{"d_mlp": 128, "vocab_size": 2048, "norm_eps": 1e-05, "rope_base": 500000.0, "bias": "all", "grad_clip": 0.5}
Each number is 128 + 24 x the weight over its row's rms, rounded and kept within 0 to 255. Layers, rows and columns count from 0. Numbers have three digits each. The size before them is the row's rms in percent of the matrix's.

# layer 6 attention query, 32x64, rms 0.193, rows 0-31, columns 0-63
024:135137129137151103140122148155147130124153115138112116121108088111150141128116132124144161140130114195097157181100147169132110113086100106139105133180142092149074117161134110124144123156096143
022:135122111146156106116160139131106135131185145149158138162115135167120137107084169142141136124122155155073146176112103145154099116138134142123137116142163067137125158126150111144174142151126125
034:122115135118102095110131098144123083131086093136090103092077075116078129159111099128139120122118131114095121122100134116105112143109089133135109151138130115111058122136102100118124116125101118
026:155115154173141146120103139156133141118191167134131169184165147132159150140147136132130138103152108154151145142148102152167148126112156129143156092102119113139161107154153154122148161138111121
090:099144108087123111140142105148105141138077152165110102130133149124139113146081156130143144158103168096080115137134127131116138157154124149127111174161135135132099166118137138181114133152163162
109:109121121131116109116102119117149129130133116152102126084099126109106119097082135117108099146126080144072113129114072122115094104095106097094116116144125141105071108090101115102117134096112113
101:087095111143107115106127136146128091091099097099135122096105126118105143114143140107119103136141134130118126113129123123148139128141161067140171123112077191136112125161079113102102155159144143
100:141137065101108149099176123112137086100123121120118149135102132110138118147147140141107124155166164109155114115148147140137164114098165147129058119135144076113159114123103153134117120117115145
107:092105099130127112116111105129133141138116133074162147106125122147126150103130086131113127171087131133099134101106082098073113154145143138117150137128190109092125145169105138149100134124154139
104:124128142120107118114131130120085152113133135128118144108123088117140100096100173130132090098089149111147167154117087133113145106144121104110105143106149134085099112135079102148168105149079163
093:144063173161118162126141119115099162101152105090134107136131147149107129136167121124114147127117134084164125106115130099141100119090143127162139148099135108134138138126094117092156097077106120
109:156157118147139132145111104122142149143123156099116150129126119122172127150135126125206126155104137135132152158139153146175105178182092103152141166129152126137094114155114132115145165113132147
111:115137128151122168143137141162179161114141111125135131096125129136129128121150092146118154124135117178203150118087153143133163123139097119091100185119155100143106133115125109112136130148161150
094:082193137160127148089133153122141096147139129146109078120125145118129147108156140119148137130115131097102150148159113135133117166148068145112158148123122124157146160111069155113119145129151128
099:173111104094114148081120120115092101130149119181132086101140106081132102127149114135138054118110103117108117127122124129162130098141137133135164170131112103140113126133135132127161144104168118
122:147116150168169147109143127150159131119142162150092123115115121162109142108113143136151152160179157136106158130163077146140153159126127122193100149159133154175117126110133124124159130145140125
102:130136119132137095140098121113154092131103105139116149106124101112158098187173092112124176118139158149143105105132107118101123114145088091131159087153112119137136124131144090144175097140096120
117:141143148108090132143141151166142146124150132165124166146084117133107179105152175130157085141108147117131100107089145106113172129136117166122125127146151113172129104150153149125122165149132161
114:121127134128168079110091192111126153117121130120139156102183095125121112118174138149130135122127136158130133146094122130152142102134153149145109122117128116103163112178127168118141184097114112
117:118143163167156139152134119142132102101150095132110141109195137101139132124116118135108083124084093113117169110114145144133127140116122139148112100152107074113116100148133095182131104106118098
104:119116131090131147108101162131134093086098136100171110111113157131163157099096116086151128083115084135113161102135144105122118145154146127126148130131163128151149117144141156098132108131088077
111:144136124128154120123114155118084125113125151140066137096088131128167157140071098149075138120110164124124101150109107144105140160148133122107152128089144113160140081159126123102118105119112138
110:125159172128152130153167118102114158116123147101158151149129135174135113103116116114123078099136133126185115161115104091088119127133140114113115071134101114161129127114119156070114125123116128
106:149127092089106115145122150157140139147096174127104153114139129163157134106114102124190074096123153130142113123159116141106179086144143142095124132139106157123157145108126128138137097158151117
106:153130162097128148121128184134156136155118137105104127133104102160120104116113145112136079137131176150129152122134105122163114169099107114169207135152136113098132108127139138161114122122155118
097:069153145085135129109160129118139136122117129146141120145149105170126089124129078158103107103138132164136090129121148143161112122152124128132136111109129103110074145148130165168083104165154119
113:118107109094136092120125109087153120042127152143096124109154118108127111135109150079070150142088152130138117110123117109121120133142108094095119127134136095144082128143103103123116154129137121
100:108136110104103131155126131158150135129153137114090099132142134158151100121118139135091130140115139108141097089077160102118123138108087130131138175108095159125143070115135114150142095122088071
098:109113125112083149076139146108090083153135137135130141172131131169120155114151143141106148125127131141166206088122080121154144102134103149142128130121124147148115157119135137143140141095152140
126:101115138111095117134079109121166110123162141140102152141076120105105113146074126162149135088121079090127096128123114076139098107110132129130116111088133125079137126113112100118112137112117121
107:130133130143120084119126104154154127128166104136194089142139087116113164130140097126148126134144162115166149173141126113139127156130135115112129140106119127140156126106071164181169129118157129
104:106129094111159166123149145111110154118105082123098164112125135166096128115136071092140117122103149123086096106128143089110094083118137136134120146145121153099094118144108149103172116111119139
# layer 6 attention key, 32x64, rms 0.214, rows 0-31, columns 0-63
029:100123123099120160101139124118151154129084156111144127106135138131138110119127118138119100126100134090142117095153094070126160089138195153136150116097089139121164151098116148130118121100162163
020:101157127125105170146131143119126139143063113121129140128109127105138109162155115098102145111108111105149086070134159095106162139098128099125143143150131179104149088132134136152105126148158154
044:127146131113139143149174111137095150133097147120140128119109131148120136146119119120153142137117182174139133132143151138117185161196109130150104173122160108115143161164156128129151115179144136
032:104147108155174172156142129089156134176140104153109149119143148126118154113136136136132122135145170167154158145136168086127107146139101091108106141104181132105118136113107155119137123146167106
074:138112147086108051126128137136084102101115137122130120103076144102134129139137151121119106088159142138140167109129161100098123133156091112157101111118123118134155124156148153118123147132131072
097:092132079172172139139128116097149128164112148127125132125150131118117116136122165109122116173152115158137132141113103104118138101120106148067151123117171117130145140088090146118176105141118083
102:108118136170116113136161131145097067145117143150146166094124157150102099125186153126124096160178109127119094148092154099134136121117127099120170161130120131139138092142147117140124139112099138
105:177140144112103131105097126121141134152109125121146130106104174134142122151161061140095116160129155095144138128163125113089134149125083153116086149146118139114105106125087157156111125114082130
105:145108121159141082119172131112114121151141144140149143113116168163116123116086098166127172137061083124115110128133147128115136134078161106136143143138131129113163118134124128141139139109188105
103:135114100117160135136153098133095107112150117092136132096128105156149122149093147162132127127117142152132174172140113121140150107131127149146154153113085154097091130137163108136139177146057120
096:131110107103147110156125150105111119136147148100107110197099136117133110139130083099109142054152109101143166141120143083122142107068138124128143128140144112155126099144118128115122160102117122
106:161132091119143150135156105104147133126147112104128092109109065152158130119133143148159143148122109142126108101106196147107148118119099103163098121082107159161133148116116139116086127105133154
105:122147124170130145130104154098135107149136119056112175111151117128128145135123091165146129088146113103125151082153135159163113112115154111082128161129153157134115129087128108116101149099119126
097:100154127113114144084114109144151084122157118110090110158143166140148166110139158121156146150108147093119101180082128164112123105138105102129128117111120138140135152117145153151127100063132127
110:183112138109138153151143141073149103169125121121118146158106097072114144138122138115120101145126107149150095164127124111140112122169152154112113175133136122162123152142182145140127114133115084
113:128108137137149171120079105162153094138164123179146128106139086175135122140096108115133122110160153067136139142095102104127104101159131122153122134145112102141131119157110124153116118120144172
108:127095137148069103122163143149163134142134142119144129122158098116136156169141128120117069111132150144119138104153130126105111135103130081133124103128103088107110178154135087070138112113121124
113:116132149154111144128108112154105132132147086128069154125130073134147132128170098134117125177119112120160130155135114143162168176116141157116107138137117188127144129155132118136124113126174093
117:126151133121131111121121150143132140118149170158176125114095095158121114177127145135122183114138124164097117134143122131158136155112157165076113148109096127143143121163145163107164112102099087
113:120108117117149096092098128124146079071097161113146166161107132123155167121099134129126109125133099160146120112138135154159124109119130150175097160151142131110135122153104124117176107169112100
110:094119101136084140133178138104152106124100096127078115078106137153152130096120155114151166086126118097172119139175118108129112126142112121125120136125129097145172119173133162138139141121136124
114:087130120116150110104148159159091191144146116143095134104095117110156158135102082118118121166135130113145140100134121130114114099130114067132134149098093097115164153126148125166133141125096117
105:083132138103169093148133140133098118101179102116130127096126116130146120121155132156124110108116125107149127124187099116124175148123099151112157069124156130158106128101107116102175150133146117
105:142108116143113125153142115111128141107144126108130089071154133131104154096126128153112100134134153142163107146167102161134089152139144181109153157109084140113165112085158121162129144150148157
108:140142135067133153184140141132144064115160143138110159124124105141106132152127097103159145158090106166163097148109106118143106142100128122134138130132102086094124145119097147106132142124116160
105:115136137100135139098160131108135146096117144139158145092105159119112131122164107164177135105132118112148094101110129135125133178163143106138115147120104115157079129050161107112149127144144117
105:109100121096128103122121119145126120143131190153098101073189109134127145144123131115145108145146116140120122105129152098098152112123127110127082167134139142132100187114113138138112174124123078
102:115132111098101129118131177121120124059143114111110128184138112130134094130116151111143143172139162107147142101099136145135106124136139119106104144180115123089177127096134107100108167153111115
104:133147144091113126109116103088109093169077158122109180121160108139076138129110114099109176120133122128128174156121131120110149131172101145119138120132123110099136123140161079120150143105140139
128:147134129128134089147131138147126115122157102137098139108110145122106112186116170120151123112141137168127178113120106123099128147171195125131122114137150143064099115154123164147106101117150108
104:139135119128138098073122166103140118125174100079127098135117141168126142140129154104137132118109130128114110180098153129118150140097163140093125131143109106156074145122127091177120113157127156
108:088144094110131105137151140126134111145182095194149144164151111120131116105126120149092116116109144114110104130158147114101090136145135149165120157134131182101111107141148113088129125085135148
# layer 6 attention value, 32x64, rms 0.389, rows 0-31, columns 0-63
102:134086096110118065125115117088142152086150106118157178126147129142139146105157095111184165157153128121112132159118096119133106128156106120140183130132132146135127154146143125109112099118126115
098:092123119109128132117138102113111171148148184111112132146097119148094162135169128151123115132170115139145120150144105179116155083118119149139125104190113109116111099162115157134084125121148118
098:143159085130110094097137120147125092112148140127111106113111165087101117145144122138103175166168119155127134124141072137134123118144123133126105117121142145196118144144107106106089148148127174
099:103146135133094161154146111084126128084145148122158158158084112168140146111102107078117097133145124118064162125158128117119135116145150127127143085104122128158150129091110141151117145134124095
089:113115133123142078189126111126132120143126143128106160116118126147173142121129132130134136168129134134133157106116148166162060156132125140079105109142144123177076096160127145143127108105121151
105:112142139105133141111114116120128141164108118112152095152138133179124154169104154105119141179115142117116104100188091114158125134173174083181149139129138152128120115113117104117105131128118108
103:135125141105121074130125123119125105179196141147143101113105134106145152106152149131131117129131131077106135150120164151166130129183127118095118121130161106080163115134109089105117143144122145
101:107160167127148122137112127117105128137135112176106129146149149150135097124145149111149122119164071155132164139170143140111079130113137155135110153118088088123153148114099076141080104141125126
102:113137104116140158176090101074158160101123147145095121110119196154146158157143140133129099139109119122089129106099107103123145146127138133118127147105102121134145142170155090099127122125127166
093:121069101146120128129116116148153164165110120137131111134136145140128142179116139139155121128127096081136155137096125135164133156141113182177177149133110106137139145085109121082125125111107100
095:097111161103126135095151111130147110145147095095156101131158116105143163177147120136139138122104116168139173138107129077105101102119119121104108146157118163140160067120141127128120123168141148
106:084132115140082128149099150128092152131131170096148128115147142118130126167124105115112118134110087125176113184101111142127123098144174124182082116114134149127136133114137145131165125104105158
097:145119169141126139097131119119129120150122168136115107136112134121163090088145104131192118165155134116130156162160107156116115100094139098115102133100114146096095118131147146065148122163141118
096:108120131101091122114096073106144160104125119117132159147112114127140063120162161121087127124122140167133127129127133147126101130120103089125122172128116102125123113134092118165174162083159132
102:153162129143157116140160121126113096132131151112155087092122145097143128107125116086146137123142135141147131103113123171139148121127128124154131111216078145128126138137147123132119108052131114
100:151167131139134085118145146146137163151096136121102137103129136164120119116125113096150088113102146160135129179120103090172075129122132118145088122146166151165165104126116106092124154112116124
097:128145102151108132168135134088114133132117125181127103130136121083090162154124111123176161103109157118168127137103124149106114106086126122128096132117128145156147119144080070148132116127117083
093:122110165113156123117122139093121112172085128124126194109112127143129121136136164113114149082115154100145098143137114151119105134116142135124139152125117152126151182153062142104091140153134161
103:150140129154114110148138114151128100162128114130133163144110148135166141176108153072128136117151129097105095115130098148112114136107142169159092096081132116115115098101151113145149182134151092
104:119147178123139113126187074147173131087141159114141132136138099109131149169107129152108110113131110105154098156125115109164143101111113128106135140130171125110148137109142138134068100113125159
103:173105137129130141112168192116108165101132108149141125107119129153089180126133152082125113113124088116132157107095083145136133127120066146139120149121152148112096125128111136128113142122162144
101:124121149121120114126096150099123140137146131122113156126085142175139146113120162163135138133125167146195095081118121099069159088097126155137127120128139120143133108105173112100125092133124147
104:118094123173139082136124109080133121147138104160078137157127133156139130147190119114118131096089149133140128091118116137173143074144129130138111125120095114120127137096113184137132134137100132
099:134143112177138124129098199108112091104131152118105113101149100093140129145152130148108152128106142128106133137151128097133108129133098143177181134109126092132118080122131139125105103133184122
100:109119096124173153097125123127134146126121145097150126120148116092142126116173130088171121158129154116164108101142120136118152136103162164105118127085173098112120087162136078136127152094147140
101:156071099118163171111171142174128158101112133124098155123122145145146113154158118120096151141121126120109108171135148137110113097186116139106102092151134135117138128121124069117120111131124111
106:109134177121116129095180107070145129095113150134097110103134096113143124125125126137102141150123157114122165130057146147108083122125189151145174117113146136133122128136118125116136146138112114
086:121086164144166147128153114105119132156167090087119132140163144099113141101124141158101125132170130116126135117099130130122118206101144133133084143124111109128144131146109166105162145094122149
106:093112135168137124135115128136138103114100077141165108132101134119134142118111099089129141143115149200133124157150155123132160120149154149119109138138137097132135142120147150096068177088130155
102:135147117127102144118138139138147133138155103122153148146164137117151141092111116155122113112114142165145103098082102095137152110159118150124121108095102114132109130168064124132081169143133066
105:106098099110128135126103140110134081136118114141151102144140136146136091148116095144092102107169144139139123161120116175155129151085096103133125100099194153109150164137179127141120127137121109
101:115141135118135090138154163121172138134118092085165128136119122134104070154136119152157111172146110087130137101127119132125140053133113185134122115127091122140136144162130110150120126112148117
# layer 6 attention output (transposed), 32x64, rms 0.653, rows 0-31, columns 0-63
101:096103110100112146155097086112130180133133149112144138109123123106147122152123136178144129132158127092156104109155106101105174117148171164099115170123106108126130122139126088112119164118118085
094:105134090125144121121142117160158170123116108133178117083126134104112112119117110132127123138160119107118109150134134100119104149204147126149140128095168172124080109129133145176126091145149113
101:092116120137132131137134128134124173135105116098087209129122131129161151119141092137137108126103080152106132117150163142109120153131181126120141120169160166112126129078114106121145100115118110
101:142150136068128120117128131126160137127137148134119117107077172082146155139142105139126094173152129104131131117058144106137147099120135096130130122141130091118122123116118146155094163109103176
086:119111114126094108130164124120119111160109160117098148112125158104150117147126119093114120129124147108134094120162104080148149154100154117086107157102116126146118216111134128131155099122169141
096:138122140103097083140107133136095181114109124094131128150118149158115116144170133107152086159095141093108146154098103086127138118144134138149158085158134130163118139134173163122106106137132099
101:159108136138152150115119174115101124132110124109125155075172152137135094139096105125148091119137094149154140117104112099159146168094129144147147113087121069132127113103146107145147135166107104
101:095144133136109154122114108145116137135129149134103127098179139097143122101115108120108107132040139106147109169111133131128152126141089149168130114122145142099126132162075134125153153092099156
100:155129119174122126156181133121153134140113095111138158135103133100129096088138113146102132153089152111178085121132127128096165152096128116112083088154143106107136110153153152147107145121150111
094:141171143111099144116123171143090123082125103091151099140118101093142107128112105136129132144114160132115060156155145147103161111124126169117163111119106106163168121134153105139135122142117098
099:075135109110186133113153108091120136160085144150102144111074121163112097132116177117118135095126130133119124172144125136131118110141127161138157072120102118141151115152136131130135136081138123
103:172143093106156153127172061148133124094104146088153127128115150130154124131073096141151131127138139165070115129150129119152096106123104119135140108135148148103094147142161131117126142142110115
095:133119114117158155166133123122155130146158068067097103102124088139152159094109129127165128126112108131164136149107111063149108152149119126138146153103114147129130148148097152128145152104128112
095:155138174184129118102136068099113130140150151172153140095122091104111132146136115154117119102106131122102108161078105123117114115169151104129112145125141090145103174147134115106136108131142135
101:117108123105137120119128144163128097139121106139159178132116130141113156107109129123115052132160141109145117143181076108126147099120118135122129162141146181126120090131138121091153115168115160
101:083178131148124181135139115138105168116144154096112144156121104149149144114131130170134115139137131099106170124139115144157177135107119106127145089077110135118092145119155156103163115143140155
096:159151147132146136139120127168138134119129163113148146112114129127109114125157152174111127129128128180152125145155135139084133117116117145139095088119073191094121165072124149129163148110105128
089:135122145176098106155112116185101148189126117151106089124158121108129156130115150174155079131119129129098104153154151110129110174111128126132135109092110124136120138138132099181117133125130144
100:142094175106143101103170169144098135092142143138113106097130139128139098106137112169129127138102142149116136086113176094147133119126131069118177158139092154141130109151127136117162129114126144
107:141156105098114130147129118122065128132133122169140153127090163182112129085123144112133175094144116130112126116136139097101112159136148145128138118107150081106112086127124133164159124130117182
104:107192117168141106110096122126134130110160080103111142092157165100095114105153158148106144145174160129094151115140119127138134135145166138079146130130119177121159115141135113142134136143115138
102:170117074164108125160146120125131142146129112147134106114141113110113114107115173127152148170106100137112131103167135117135146099159103102117134101115123140119156105095135162103075113072159149
105:134132136129110128087142108128126132132119150144169121056159103143106193095125101143124130153144117135144104141135153115143128143121108159120123158119101133137168143139193125158118087092155111
100:139129119152133152105104133134112170111097080115142114153127161157151120154181127143103132140140111110161117152151157158179089124144102143074109171167102115128136116151114145116117114123094125
101:127106125143164106112154124114129128105129073123132133106114129164127096148124126157159114102089139137119126090161088126109148143180132115164101171140074118082128145102111156140113117168132150
101:084137124108098132150109143150153174102075126121117132106154107091093125124159108117137135098144105159112130087154122140136118119146110090135131125135135077116136140145133126136187170173162135
103:162108150100151151129147096148168127130155129105092112122124102150091121166145126101151110111169125137131072143138155124119160171149145145085098099130123086133110127135114153122126117108117184
093:108136133146120090120142114154134037132118137121128098088148087160162100113083120110132092094122150123130181145169151139128151132145140127094115127148126106145113132137128115149095142127119107
108:075144135137111120098129119162161128147158092142149156145134167173175193154098119111121116120108132136117106069133111117106136082128129122159120112130106099135122127156143150135138113096118117
106:117082139156113104106130150151133147144136150105155098094103141145108142149110083138127164103143095128138136140124105165128139094105186100115150094104118139078176125146101133131098104136102145
108:189129119104123115096070114141127114147139140128139173189114108115114133140120092149115152084096146140106145102117152113164129153123148147146136146101135130123131094123116154140128142110179085
105:105128129103150115132138125108143147090144141140143105124148144121112143109104120169124134119081092151119098143152082121118154120114129195073170107161139135117113121132068137136114113144176135
# layer 6 MLP up, 128x64, rms 0.269, rows 0-42, columns 0-63
111:167089132132135146117150145132142117108128130129123150165126109147110138175119166172103125119118134085098129148142115097161111087068121108120105130099120171153125094100135106123080142088131113
106:137116131103137103098110118095104133125162094175086128142151158114088094110127124122133139110157166141144063124146125162158151110125099142129178156126107131104147146184130123109121139132107141
111:132104105128180110105107144104145143155111098137126111131143094159095098177180174136107112128123075108150160129120117079126118126113128081147095130135112126111159121097131106128128152125153136
101:132146152098129125101096115117168134128110128123141148113149132148136082101122182105090123160090107166161131105115096129136158143110157081187158129118129131157127119130150086109135136142095108
087:160158103076149151134170124128181136138131122121148099117123154136171148130101117145145138160147170145155164125145145169097120135143099168167138148133125154084149153131108144146141159104128137
101:108133142130167110190122189151127128133155127109153120136175155145085145116140111175112129159103130117085110120166101122180129149112109109144104111095111123125148135126140161135129115128093123
094:135077153140147144115135130140159115076130129162115140134151134121122142136138141150072172136165149153136128144125144101100146137120142132157113122090160112133176140092165173088113085138124107
091:124153124083180166122064164176129114149103116123158112137134141149106128103154173128125113087143088126119129116121112136098092136094131134142131156137112107128135145166121114110104123082116150
089:146152140113096129092082135132115111096119109116108163150159148106137132145131138121097128182118115141111113116143144117096112144100133071158130128115098129181099129140185123116131148082158101
097:146076125122142117156123105127128156112141141131127178133179170134103122131153125135148172077096137118149142105126081101139140128118132127131134120136133171104158179147150069144138108115151125
101:090108145103135106118120126128153126165088135149133113149131143146151118135141125164111120068132109163166077138123136136152075137106140150150147116129085156110156141141107167121081120133150087
099:162107180132123124088146151126119119077141128157138119145149127125123115134131116101164116117125119149124131101150144181168149138119130159137174119120155148090139120131131104188138131085094082
107:140103148107120136141079090109149157114089119151117133130151161140097105143149142110125121148157123126099156090124124154162186125100162143165154134135147168082112125143146118138144090093100128
091:109139139099160108080111100110152107122153143127097101119145133100126122119122123100150088123111071094132154075113113137144151096104119132159130092130133118111115112141146140162088139160080091
098:119132150094126100147135127151207121124121115123106180127152141101100093143094116130129113111134137170122144144142188146170097138093130130124102131107138153151146117134141117162167160106121115
089:178132143147163127149102141069144133090111090091143109126117121099109136116123124077130170135098132160160159149132100114172131164117118106139118109135131138112091126139161136151078138127131117
110:121081144125130167115124132129100145151157129199120137123164140143132137115139149136164117097077114155137104127151131143140135151121118101111131119131157150120133083107164174160143134181087136
106:119102102135131114148056093164142143127144143114122173151165134103133073124147108118111155119077115136128146136108130116125118126120163119150085143146091138140113144159148135113137071144100137
089:138155175160130143073134126139169123154099142134140128182141121099128108103164127152125139112120102145088149096168110099177130134113144115117154145129090126127082129100104138170139113142125116
101:150111136053142126138104064140176130100127163132139148179125125118119119156131151113137104136117129073124123116125134146148127081107144133125176131148108147146143106166129127107147096112119120
087:122152154135155104109169140106152104152155120071133144130153092154157130140122168110101158114101118103160096121137127121135164173171123143089152157141131169128098142119098140142113131160148123
110:175163165129147122156123137165108118118139126113137173120156095144097149087120128091104151095106120116105131135117158174099073160117161147130116123150117117115123161161105134138115139136083113
102:141148126151086109149154091137150147116176130123141153144162140112165154161089096075149109102120126143121116117126141101125107142122174123172174122121134133148150120107158149167123141101097105
103:109124134091152138147133136154113135121112110113088112139148122143096116170117124089140132106117058128114091149151152137159130117146138146121122144098088131087107126144083131156125110074154175
098:139121151112102093138096095135168172170152140123108166169145143138110107129119143142109099140135094119150133184147142157158108127127133107145123085141124136103123069123140164138136169127158114
104:151111109089144065149122103152118170104134152140096172131138124121102154148126148099109145065171104130161166133110118155123134126117163149123145130141148115103125089143116122131116112131081132
115:083132140117132152146095141146128118124127158135148187144128110118113148101098135174111149128153151157119134164116121139079103158080134117128101128179107143147116098169116141102107157166129114
084:103151149134102138086127123123138152110134106135134163165149115141108194170111114123122153104085144142122111154145142181143093080112112118125148137092086164112121131146104140131104152101117111
095:115085149128141128149107106138159130129109105147124133123099155113110115100150126163105176102115146105157151117121156094159128133136169146076143109144104127096137170159083126121134179099139097
100:141152131125116103106113145150095108129108170135099122111140109130161104119125116188120157163095145131137142149128093103145097128165115169104175140120111173133084129125147142125160097129165164
094:112119106111135120139101129142160115155145144108108147139077161171111125146112150116129151119133137107134132141152116124132116093175101084109142098087147200134095135110152086172153144128136134
095:118123106140164148147063188107086107128134102118103136152136203146140125126166105100122099127131127153142105155104144153120144108145099117142134141121148102114108127135174144156138135141127104
097:104111172131130109149139102158136153133146109136164102108150136151170119135145180144107143134095121124084125128114108161136063119125148131155133151168145154110118127178158149103145140142158096
100:089081152126137117148130143134161106131139174141133132154106071089107143108097125106118099110099132113098127142163078178115112136112124098139142137120130158127147088122127104138078165119120123
114:144079157113116137104098107151138140102172113144115127138146097099147161143131128162112137120099090101115130137132147126167123094088171122138144090130092157120126128122155099144105153098099181
102:085162117127128143131114128112165146136143149125104093159150109128117088130100139091109103169097134110122191102164117114158121122146154108157159094169127114128118114168159102129113162151129133
104:156132146148133109116091135116108100149129101169113116121172153114150130181140121139091146119159135131087080145127125157085125084132132146156126126109132103128131143170086156106089149132136167
082:113114107124102097092145145111120124137147143140161127141118128106157129123152115117110114146085093126157133123150124133141073139142096129162102096061101140133131142093128146147090092151065146
087:138135101148128114115088152131135120063114129128100139107168086060064118144154130144140095140101138099137109145139118137121123162109128132152133132123133143106177161129122093103116099140130141
106:132104143123105061152155120137124098117143106138090165163125115107128143132111166151130130109177156133095125134099174162081097157134126150105133114121138119148138130133112085109126149145087100
103:130117107112150099102126092138177166095118112185162136132154127092122113097139131132123144137168115103122128149130104105119123155075085122136141166107104131099105103162155138120144161162142118
110:148099154104117132137145141096127119120146107177163113124137113100080142124144140131127151148161083155115112158129131128132133096099113134113068092166144118115144069102139127119134107145084163
112:188136130095130118131125139150140123127125110139107149129152184125117122139086123131101132094089168169115094119119130138160105151143165082105134113149167173165172119133127107126147139131104118
# layer 6 MLP down (transposed), 128x64, rms 0.443, rows 0-42, columns 0-63
103:115126131157146121121150148140164158151138111149152139103140128118085143159111116146127092133154163138157162106156083093119115109169140182088126122147127114088141127084102118149135102131081117
094:143091103138169144140099096140166127127126145112152154134154114112091137103114128158088069100132106112146112105145146156104138151164102112138143100124152152130108132075098135102153095120104157
116:135109130131112123147087092099138137101096154082160128148139147126137138081102158140097161093121171122113117169146130162131128097131105119134132126141148111139164104103156153140153134131189165
114:127098151085113122151114093110135133104166176137168174139096135155114161110121126134129126107099141149180098133108130117108124159162122142125185140106138148133122117094133134087115124119146177
084:090154182183116121109121139138113122138141129148144120131104141142121119125170133104125114111143108104118105164100124133167168147124166108085160124127125110197132133103138120144147082137173127
098:150112139118118163098095116098159084135066113155084147136146123120096149111102136157148135128133118089140128142114098127141125117192125115154094157150118121147116145150169121165108105123145101
097:106131164109171112126119122101131093123132110117131080160161165129152135120134156095105136133087092142134099101110141148132143110085148111185148136142128143141124131099116105115140064123110171
094:139133142122152106142103102077091128121124127111105110110161107087157150114116135116142120114081146138163151162137116139106139124149161125118157084132148163085188131110171152140124112165139116
089:130114085201143155146151121132141106112127120098160121083133126173123114128105138150130138111124120177121137142178136117105123128103126183128160166107144151099109111138083150140146142150113134
099:108133114119130132109168186127173138070162136125112105132107150151151107136118126114133136093154150097161138143135097120159117121086097120112146119142113112146117139142088169121151101098074117
087:150203127106109113128097139098113142171085163135148116136126105124166096116171105121105097167136104131105144158138133126164113151118147108121130139140081128144078130131134148140116154130145153
124:106139110127143137136098111139069126074137117096139136140091110136186154114142159129161125122115073159152114115106127152146159095133156141125114135135139143151133066141105152091112129124154124
118:129110133081137122173106176123157164162105134133094096131101133145101090158157125154101137123148147113099123121073141125133129144121114124134139107113083148133110146143164141192134141113101107
092:123131079129141107157174181101122117175141132168136130162154133123090149152142117148115138139108155128109124130089162134131123152124130169120107166113114172123147145088144125139082129101163132
108:080119140072165090101127166119095163139125091127113140107123122144097138100120095178127117123144133123139148178122091109123132118133113134147137112104113106144156146131123142202148139123110134
087:058132118125153116107137152138123120134150134203158137134165123118117127103132081083093128165123141117135106118100107093091127123128096112139134113143107113117105129110143113111176114099159135
094:144118151128137127092104150128119119123130147119117109148179149135167166145152071177110170102105131137078145124147133094109136138120078127120109113121158127132110166111116125148147098145131182
101:137148120153148131092109096134128154109148102082132141151182086140136114093126142096159084160147162157106133165130107143117134108100120133137134105118093097134143143171137080136090114122135148
082:109100148098146152122098086136150120100121136116077116094086146156106126123141129131135156143125107109132086135098184117129133104137109115168108100118109125151163113131117198105098141104143131
105:098176140105133134131159103100104170105124094136107126136110161159149150093149091138134171105056124156111144118144136131115117132127155124108134133114129126146110123151103128081104146161177138
086:133138135100135144135063097138109154138119149155141110144132171115106113101093116136117137154145131136090194097118098125105109107128087102148149111141138095107158120198136148143130130130137126
093:138168114174178133179149134134122141133078103133106118095100151103163122152163155133120080082135109113140127129109157112113121114148148117143137083152139144126123128139117143136138076119100100
092:144164146098126173105099112142123140110090129151106125113113115106108111142129151153132160125135148144147121102093090120144166125153090146111116104167168188163127134086169132146136156159125123
090:154118140122105118097094141115163129134084144160138149116128148104161169125124124140116090150163176163135138066070115133116119110132127112136077121148140119153111148128170131145108143142150146
098:119128116117148140085131128154129143118177149152164122112122085155123113182125204157134120104142142114137119104135153145129127116151127077144120127114099119142099126061104121113145155132109140
121:122054112110124084094120098162152103148117112129181079142111152126142080136179140112134114117152143122136146165108143124122118113155138140135122147145139114126113141144165130169119101135149100
112:152130124137104109181124148145119169121170109132133099158118173130138105122147138140132132100096138138129112121133125107116115161093114123164170129096151095161106079122151165182136141117113170
089:124104130150129134193151190107130118166131123155127144120160117099112117133191154101118093147136129127132119132163110110107115168110126144138125119137152107115132159147092101131157150180158141
108:134105099119150152106121133129129130104117138142107148129105099137089117126108131141163155167124108181103145123127130114125136100131120181126143129102088172134163076115115141137142167200142152
082:140115122142094114136145165133177117115109109093117122126111158126181154145140161088164129094148103110145091091118176139134127122105143084136101108127147092162153170122111138156113124140113143
099:135125153148109143172143121150181142083156127180150113136116108135103139128165130151134126160081093124148094112094162109126112133094136127134126119118127135136154092149089161131124129158183128
088:140139165123127103131091086146151157145140147115136114072151070141086122131117113160149151102152153148091141113151111184122132154155108122148125082110083140112127135128132116121129126101159136
111:098135146104118149127134134143100131091120101150115194123134059117113115141133151171125152111162155095132087099113134127121138109144118149116089136090157138129101122158105128090127173106133131
099:130153128116139117162120091148147101114142173096138136109112122139107144167149128121140181111169129119102085105157091099145168137175094137131105133112161179140137117149143176134118116119136125
116:084127101126146126149146145131144092145144135164130152124113116130094111168156163121125102144160101147147139118129121087099133145144155131123139137116155142070120104157117178108169078101112091
103:159146105162139132118101123110128132128092151131133122087107168104114160123113128173151142117101085146111112104091156172147132124140162156120140182087128144151107116122164141139157097147112092
095:109121102138119163123137165111134121105135159118117129145110147137139146097139107148161167136123112106125075064081156132170132128097131125160144147142115121140153155081141131108114122130196138
090:136099131148138140123070105151100138140141131077101151105189113153101090115105121119142166132157130111098159117104128120115167117129124121092118131143163104112144103161127105140104180112148138
085:157155131139135150115135133122116183098112101067146114130134122166147121133128117149127161064151149097125170138147133115158109162117159146155171152136139107117143123126140111128105159121110180
100:103110129119139130107098092164180141137158123175143105124138105175150129117088094145126114137121155147096147135112111138112083136098117158129123080120096110133127136174075142144138101135136103
109:112097114117129101105124136135107151171131108165160099125115145122156115138120126127125124120127154048142092110168142133133109133089099109137117190156139144104099142175106139156133107132097119
125:142139097114129135129145139100140126130111157143184125114113108142128095140151132163139157149163147130130162129179083139087140117134186163102109109108135131127097117150090122145137086118077148
095:108124104132155151141134072164109086124130098150104106054151128140116134124129129136122112133159174141119139129144095089114164149138124130131152107132087168164152106109133120109096161106120135